Each number is 128 + 24 x the weight over its row's rms, rounded and kept within 0 to 255. Layers, rows and columns count from 0. Numbers have three digits each. The size before them is the row's rms in percent of the matrix's.

# layer 2 attention key, 128x192, rms 0.0573, rows 0-127, columns 128-191
115:112146152151092139148150125092115092135133140151120115150096133118100095129139155116132146113174147100137143126118143150096160113098138174110125096120126147096142109147134106099142139121093106
140:137099121173081122104126135106154070158080088101122128120131171125115075152107165094095125127151106100087145119108115118126122151110158109128121117115112126080176143131143109175096154113125064
135:093129135129115188143127100087152116170126144102136128089119119111145105107135120110113151109134130127083110133088155121168129109111101119158108114113144150121156157141102114095131112101118127
126:052108182133156121162163101128109114110128131153119156102151134123139119073139096146121140101116133116103108138152098125116193107151122106118177155117111173123149125083097112120180104120127112
122:126132117162118130171108114126158114159147129161155156111127153111103171142164114088106152111100160093113090159150137118108180106130185128113141122116114096117131099103127111186140101111133126
112:143106124152129190110077156126102142069092109115143132114097121130166146145138135127122115159112096134159113149102105132109137149073101136111103113138158142127134154110140116102142101101158091
124:144102147119101151113075131094115100169127110158115080093121150143124139133130110149156145144132140152109142134153123128098190154118095108098146149089145087145102126169117178131124147164147156
125:108101106101132127116099119128101104140155136167107135130124114132126144174115140107099115112137163136121165106147150139130162116127099076123110129152114100111125079108087147126140162152141123
114:143084118110142125165076140102122142122134155110146115155118128165084132105108135189146116109115126174132163111122143122079164131151145129109137117131116091137125176106147088149136097122103108
127:124139152108103100145116191137161096132136105103112102108105130125140146112091138154128090102114161114165142127164115157168145135123142097105100089134096125106124148170124141112122120144122111
131:133179123150121087113125151157130092132143127137122123102129138147109177104097143148096124117137137111169102148142120134096114123154110148090162175084116158153129157098124135110138118150138072
121:107165123118161162099146128102174108159148132097123127119108108134115115103128129150096163147119144150117159134146097115125144162091134188114123073098170120104147114133136126137136102125148125
134:119156138094116092064129143150140104086120116089116157154124165117135113169184128137110121112112149089080173144154158171099150098140145125142097142119111139142107136096152102125143112119138106
127:109112127155096139108113139127087114087117114148078107175172133102102084136201168116149126134097134150129129106116112124142119134188122158119135116136128158136144139107193151121132123126140108
116:155123125154102110113114104157105116123137180088123127178099139111103108102131138149113129093106143164119116152146160143136105110121132163150143135146088144139113134133084136079073116160126122
134:138153135095114137151158167169129155105139104137132142164131099136124164152145091138087114160132166145119134137141081126107110166083089141139116141174115150134126106161137100115078125138149127
133:122105110164132118128083126143156154108137107124123151091146123117146126097065127151119139125152113105088120089125117107128145136155127130149154123103145078108195117076118149145099142121078117
140:137114089146129144141155133148127145146096139121140126128109095126104118129102088101107153167182097107142125105114144128148106125136120069127151130131144110141101133088056120108142118111143160
130:124092135124116114145137136115129133120142140075107125141138128113163138129120090149131133082113166123093166123157161114174140123129140111144115117139143142149105104087151107122111145107096110
141:078117129131158116108127115129180108103129099124123108183134135112151131131114105147110119154130144133158154068113121143170155083177117158141091147143139161133112167114071089100135137070120136
117:113137137150114126076108130132112175090160154097122129099119140118109101153087130145139122168111147142133097140123090103111114102149160113137115086153110144141139139122159124156160154116111164
124:119145151123150119114102152131113180142113139162119121137118123150095132127104136165160171103185096127149150135100162136106082109118125131121176129103170129142148122144147091146119127126077192
123:121122134111110140118104132105108127140111183098132135105118108160154118105072160109105154130175144166120083107167164133132086105101130109109145123122147140106139152162152113115089080172142119
122:165128088142104139117115100121104072096099131138094147129140135180127102195147171159121095146145083144165143139117147162155116153116173120128122153079093125130131121155123167100115135145107157
133:151154128115144116173127150107119092085129116152137141130145162089119093115111121122130129115124108177143131136119097140086142143161147146142114129131101138147151110112136120147122139134117077
131:126170158099145089113086147098137101136118147122130175159112136121137150124087155135083135103127112125136125120104075134093176100114124153115119168090151147179116107151148130142124100161113148
117:128129132138122111151109123139131117120098122160083133127138147135115111125132110095126148089150088120098091077131137134109140119123109131137127157116165125111117128130128114114097092114122138
127:153125099163143111143128123116100172131125170125143123163174100150163128150123089169117152109110136119131155111129126116177131163140141140135143128145153119127117139082107147139141134119144120
123:157108097124112124085143133117153110149095176131154125059127149181182095144085150130133088142097152097145150117149139179126097136171146116123130149120065145125112088139124099138148157124182125
127:115099082103109106100125173081143141162165086145121142127117150099102140099104120143136108122142118139127151126087139113090144111110142135118108118069108129161180105115090152135135154107106076
120:083127112122131155116117116097151126149136140108131112123110127144093146123156129135099129150081125153132106116159184080090139144130126154136161127109128126110152070110102118140085116129144118
112:135117148137115152127117108157128097114111105113143152134090156113121085166092106126146135161096132144153162177105126113112122120144150147163117122137113172091134099082134133075119114132123173
136:119147098110152115100171088103115072184126152140109087111106129120103148089146144116097094104175135090134119154122142171099135132111097117130121147110171124146109154119149166149130152114139150
110:129171122175117131129138132165145139123106120156160122089125122142139179085142172129074112106140079120136117114187150146162159148141137125104130077112105127135134137141092100186110078113128162
127:122097134143114145165093133130115104101108094099128092152116137153156098176152148102159158147112091097121113186135161166146106142128136104133141136093145131121141137100130147127095136116159108
141:097072144096134109133105056120105123116125163109122135126184115117156124109125136137145120125100126158136110144111098121133142107163102127127105138140132113169113086152141171127158161100185129
136:091156102153139087144106079139114139193148135153142133132140152103113137142115084098088141140141138054113117131120152191072144115137161135109120106111118094142137143103179111144118077142155139
128:135105137115139129154118125155127109147130140139139121161123117126146158140123175143123159125161127078117116131135155120165069122125153133137122108106165153140148131102128132106146115129073149
128:116115142118148095143145141146133108149118173145132104125094160123155152091099122112107088099101144154165144138117135056174158111149151127122139134108134131124131144083117105139133171134173144
131:121108163135156103139136121155138134127162116141148116115144140183097144130123143127150157133103131138107082122149117167133135129092110114132106135119145127150077150141131120121131085122163128
117:106169155122098172162116110149148123142144140159114156166117148113087125132159128093116105129119111146100145109113145084121115098146143094156068135125106168107089156121132149146142116131168122
129:118138169115133095122075152076108147095119109093098125152145131131122133118114167147160161097154118130129134132171168169108160129136131128123178105151120152133125157138125098114167126107147110
125:123128094153116108124135112120106129137106125100138161121099090146141105132146119156174145146115124157148148170142119091143128158164088118102090156123141124134131114121076146122123142106147093
118:105125128094114080108172117158066175124142117084093101103136098163146163149122099133100128131099155180107132095101112114113136160115125102131178078114132127149101125106136109135135132128157152
128:118113131088154127091136123157120130118107178151140080115150114077142103110142130136120182156154095125136139117147150137148112143128145124108115143140177106140151158138118131149147071122171120
135:138127128138168152131162119161068116119116111133161110145126119105115122087148075137144169147155090162139089124149110090124137115118145134148119138162121130124086088098122098151116144153166116
131:167114128174094123108114170138116109128137135123134131167113130125149153125120110134148138136159101147108141122146106125113093129145095128148161127138116184159128143145123097136135183115144136
122:084130136092132138069169161076118125125125173139126110113140129144111098131198095125120118102140123114110124114180127117148142107134148071116147095113140111101142069126125152147133139123114095
123:108098160101122113130131109130126187056106132144103157121108150141129051147152114091146140138173143123140149111135130113133107191114122132125126148168132106154147127115156109110120061083166131
119:162176114116106123131135134115152163113091148135111166105137143112091119157138162140152193146145146090131130107089100127110153132135057086149138147111116116109109096113081114108116166139087154
138:143127133130114101172146150122144098103141108166136133133138109139131169128118114160140122167163118135108133137092113079154072105130124143137098159149130103132131120107146118134133104113114120
127:106104164159147119153108139139165107126134129138109097150179113156124123093096156172114129137077123159096170103124114145116134106118131096108164099092136151106141108127112133138119123114125129
126:128157147135103139107124121136108131112091116142117127146160135118168135126136102116097138094129093108124086116160164159082160162142146120169129133117123157137119140110108144150119140109111162
120:118082168071127113141128108140152118110152132167105145119111161117168194123153136107138119129182152138139112124136147164081115129125107083121115154121141124118113105120133085085133117125104077
132:175133071104159101083127140145118147103171087128143113133089123143106124149105125143138159119122148150161138114148128096146149125140136111128091164166104106141119164102126089120102198116135105
124:109125115128124125127130135129085115095117148144139109120109179091098144175133149161116172156142117141103188133117142155113102125154124150156108117146169151142127091089156163141124093172063130
136:130137116154140157099105143158130088100115195138132161115133126113101098164157130125140115133176116125136108115127102103148114124100128164146135160120194126124112106156111163130123130094143118
130:132120111176148120111093151138162102118103165139112126142139140160122142167107098104142155133111155137121150101130095113099096114119127148120103189133134128154126115112168089121100080112110141
130:128131113133113140133120194126152161169155114181156092112116104142132114118115120119067139131124115144137094123140155145157122089075100181100121147134147128133130142126096140144156126113100116
118:106088135133129146142115110135133114104146132108132084120088126142117159100132099136111107148128142118131136113117177162124094129137166143119096110125158118126175101121131169194159126139138112
138:146166105148134110129140167155118106145138153136143145142125135123137078171131114155116138099132162172143147138102103178147100103162101138098155143173134116168104103129126089118153097158130161
131:122166112119120104126112096153154091121105150140130121139120101136149142153128119132129111137083102119107119114143136123150112136108078122107170159156093103164120099152072082183091141108140128
125:142096149144172180121128125143129157140113115146158137123159127171128106107114143096152117105093090094142142167150092175082085117122150133064079134122130131128069135152146091138130158138119141
123:126138143104111143140107172129146121140105119127174113123146137108102111117100126121108136112138095119127157102112109114134131133094130094181142109186156136110115106124130122170099147124101157
063:095154163146166145137145084121120134134129155138167134135112178129107077157111095134112129098170167140120108165133137159146133096119142160132137158136151118087126144108128094146130158126118137
058:116125178104139137143084109146128168145131106115173116123130111114134145126184123166143141109129147132124140113088132126144119115164150108133138117152145151084061141133149148087151093158123117
060:105151132161150195092126097164112203124112179150121156161121112147137133132096130146147161131121153107098104150126109158108131130137168078122093139127143125125095081158123135127132136118124139
063:128127109133126126139148127163140133126121183061147105135129115162120145136128071136109144161072095126187091089157097122146130118130175107118152135180166112098150132149124154130151105120114149
074:108135149076112132092106108119137127150143139076065131109112114122114128102142147158118096086109126125189140151158137109157125118100137129078136133110129148116128085151149135149146164132125115
060:117159155121100125115122115116114145119142128134151108140124131132159084105100109122096138076111093127105155136106142118107141129161199101095056173124105102131100148077115121100106135100144152
066:089146154126118137163157125122167143186193101141152124121125101113182166159140130136148145126144149118105117113124127163123125102140141107121099150108112153146135142120121106079135131124127172
056:109138140138181109123127121118150126106159128127168153135137129140103117116121117138137124123103145112120119135135095111116106095148081115121105121170132141154103097102086143178158124134146137
054:082170143117152137165132132138114117132122085114186179156094118119114139096109109128126142184133150118129111140143134163126140096127111115124148111171143173108131095126086136124149125135134142
071:111116179092127161162124128138174147170158128101153118149111081112149155102116107126123104134093172126155165147152111135140138095127182125092123108134152138095129122135105176102189123142119137
063:142124134131102092107165120129184106090092115133149112103126135128095116099128136110107152155172077129141137137134161142105108175118116133118148156136135092130135136152152121136092099123172095
061:112131135115085149177163132131139094181162141145136132167121141105096127095143136149067098146106116113152138152141168106161096054170118142126127110138156138098110132109114108122147129109107164
060:146167141151175123162103110140117110189117119135130159142103148137130099119102125132184133123190114101114145091138141139106166127158109143097100118100155169161202102106158120134117101127150153
059:116117157160108150116086117164118132104110150110103139092136129171116095179130099121131167148138098127104125107175101096103103127125130149133094165137164125132140091126136116094142129152083140
057:135162117154126105104107101138115117131132116113111138134116156104130093140151081153178148136153133098086128123106116138084096156119133138118110156132153123138104114086156135154119125105143133
065:102125141143149095114124128126135140166155098159119156106122102076157160145128160173115115128128147118148130132071122158134116082164121157087071114136120113125093116127155109147118146146116101
059:109115153115153158156084123122143133102156092167158148123144129129160111131161120135142123116163109105110141149090092164096115090133128140135119126129155155128132092100172141123145101096130097
063:165122107123169067110187132111125135141112125160134114106128113147190111140120140102143099128130120115133108148114127186112128134136107129105132114129102104142109156133079127122093119171189125
066:144133128163117140138133104151133118071137133055095184131180094152146114184132114130105114132149135114170117110149100127116121158127171196131147112140110114103127125163153136170127109119104100
055:138095091127120135126132111101148115145137168152139091120143168131163134146093123105160144124092114140097082130137141135097120166067142115155167123116087145146132109099135073149110139162127166
075:126177152120177120140154136095099164131121133160125125130126119125177114160177136110142111117165101136135065126109165151093108127087138094119156130091111112129145122149100103090087118159170165
065:156116138162122148104119141144099133094083128141131131132107125112104110115137114145139154112137116138175150106130113135100128170122137155125157113114173093113122118162132144142084121147122102
060:160079134183094116101089143120102100088097131169111123097115146131118150152128133107153181152126081170113159132159110106086104155151123123131116128116114132124118115134127119192116132110130098
061:143117116147140120092122150107088136095116082154161147110156103134174145167155136112134146152152088127085105123125122105084103097123094096160101172121143119189133131074131115130128090116112147
068:132141106144144125108154113124109130147106117167112130112118150170124092077174142132117098123119116137139111139152132118137152154128106101107197124075098106149151127149118111094108152148204131
050:133120095157142130135110125158112117115142098172165135131140119142140104118137096073131175105165117116083149103147122114126132110171083103143182165145173110153099144148164095158157086153142151
059:082070110171150131131143113153158158101102133164158111161131137119185109138110165135116117135110072114132149118135131150112117118140083091148105117132101138126148112104119117161131117109101115
077:142144116167132118123100154121154142100091151162133155131123155126136139166140101125135163155132105131084089076104106139131157146129123140181075162136136114125130116096119117167087136114119121
063:132138120099148142156115132156135103123100124112121136163111110178143084135111123101143104106164112160147121123117118154126110113139080142108149095129151153155098102160131122080118156151166159
058:152116173154136144106121095109109115107108122116115135144140129124079157115176120158127177177163142105095090111096147126124111125081118082107136151136113099134136091105142134146131072142107094
053:116152127094144128062107173112146129141135107078126166182092097110119125124108120161167164132159136109165154117118165131144127119148126087130142131151120156144123129148150159084138145125132144
060:137156133153159106084143148152143186123148133149124113163087120134144096133093100105124141151163106153122139106094124147143100077116127128107131152155161131128104178080125102091096134119132168
061:111134127131112152123140110168147074135155115076111140086143055151152148083140106099131099127143151135152170117186137116153139152136120157114086079114106118110066099138104114093111133145175132
057:094128093125155136102120103117114121149126112134122124110135164099048097092138114097156160101136131172118133135160136078127156105142131134164145101149143114121150141140083112125104147155142078
067:117138149114076140128126141113119141174081125141118122142096075149137154097115133140110097118089118103164134158112156112132175153129141144112135117101105120107140122160132116089131154117142133
063:105079136091151131156121095141125119118126151094110116156127139142116145138138111138137104109168109175194110130126127135112107098144144151124129181177091111135129160131147076128104158168142140
063:121099124093139140126150126131127113113118160114110118118164129159161113159119146107170121128137112136111125137175145132123124134113104165120146164126103144126086129158132124185095170167166130
069:164164134110115190110160136117107115128120181175151148117113153124121123170095183129123150118131149160151105118113161145110083122140127132113116125147130081147097154172140096096134151162136162
062:126105136124103153125102123143141078136147097113143170125161155124117105078114095149148141102129128092132157105144108148128172130150160163123113151119169168122126106100099144137141081115109139
059:136133096116129126127176152094073121105135165142144186161140131117092118121118155158145137123156117107110102111119114121097130151127131128182105127139143098165136117149113111186098159165146131
066:105097106167120127159115128164094139116117148147133126145175132066115110124156124142068134154120096109092159119136100129105139117160111132169111161129165115135119096099110144164146115096105144
051:144109088107145154101098140105120176122160129111109116133161110138150124098131143154143120114093091113149193121137141133147073136078111140111157141149160097076094132169116115103086112126124146
067:139120107144122129102118149131111113105085127099074112158092128188176182160123132131089117142152106136154132134151109169130122128138095083132151156124108133146126156143129146135079138137153154
058:086145108138121137125114161116140122105159123122132131123145121074125118165128125145152144132124125136129175109138128140097114150118115145133144140135129151126156125097124115141084121124148112
061:145156129121159093086088177143126175155127130157105141086126092153112117128068130076163141111098171121099099122109178166106102127137130114125171105127150135178133124124136144157133130160143151
062:118143132127108146125145135144110112141123154143124125147128132164148110193100100145119113145175116130122163133088150128041122139161106138157120108107102104142152109137114086166129128097096113
066:118110140130156121150087159134155138115139111096115104170133147134161098162133128083122117105130107129113161147101116126145180097149148231143097126155170130124157135086163134120128092114105144
062:115156123132144111137161147136126110099129079166140119111140112135166080138136141142138161104180148114043139110095103166120107121178137101115109134119156152157119106092141114100139153095114148
062:162105112110128110120153108068125145112127134146134109102152137122163139108145175128143147113147135090147132159105142178175116158146135128123117145105117171091176164157091103137111153109149177
063:112139110112108121147143131107126100116129159095095181164183132125160083163128080117127126105133121152115136149179139112094163150115143112166135100122144123096117152158108157117146118087128079
056:112164146105094154160115105130128120134137135125130123105064127152137108108155137092130084120156141174144145125138160099147111111093159114138133119141121125135150132139101130131135145133137119
067:112123142142150132108162135097161156116118126147137101122092150159136067169132122129139140104144125125157153165110111131153111113134153176126069121144126122121132151090125113159118102108127141
066:106111116182137125121117161123141133114141159126103132139103138113100130150128118161110163112128097148175150118107117153100122109160177143153103115153157102127107117123122152165171120113100149
054:142147126137143134149129146156138142123154119141162162147136113139149099074151150068153124153133120109103059106099101139129143130135078120131132126124136097143155091130135103180094136135150125
081:167152145117156150083143143140109114116067125139098105125133132172159082116148173105150123109126105123114124120137166144150107187107094110102144132091103117152103115164149099116081176152159112
060:136110122145150120143121148156101137142103081168119133106085170144133088106121147121139149155180097094075153097150157105080106129113192094159111141122134119168148150111119123097135102134112160
062:126102129121080124115098108159121114095110124115147122153151135093073131106152100132104170103100063111150144119177136150141161151160169134137130131135115142127090116109175095126159114127128146
063:167143142091126106096142114143113136126084104134129125111148148138117114092127128099097124137118085105124092114174133122142155175062104135144178134146100131109116136155125150145128122144126095
059:118117132104089105120137132176141131119122077137092109155127089105128116085101140120150136189132088155156117124151139149125092188119141186100179140130126103117104125161149139135097126132124125
072:160136156105157124111145105116150146144148125160119152105128100160141159128116141095158093125111146172131060140102130155133110144088083097103180122076113109149133173149110118126145116156182146
063:130153148100165103146141123124123159152133094113129129113091110153166132149156130120131110110126150137121055144087159139119145114149092124099175129152099135143146165147154117098093140138139129
061:134137142089154090140121112112183113121116170087135134118113123136122152132084123090084132118135155150155125151166105104192157144101146151126096105159138111113185135135071134138152117116104159
061:098151100129103130131079142109110162147124167131123139117119158131121174141138130164102128143128110109163149138154186132152082104128085140134084107157132137140088107142087119133128161135110131
057:136099128125080161100083127111103112088098163167125148143117092157083117134118130095132128130125100115124130135165156140093134154153130105110177115148120112108091092112170140154092186120115168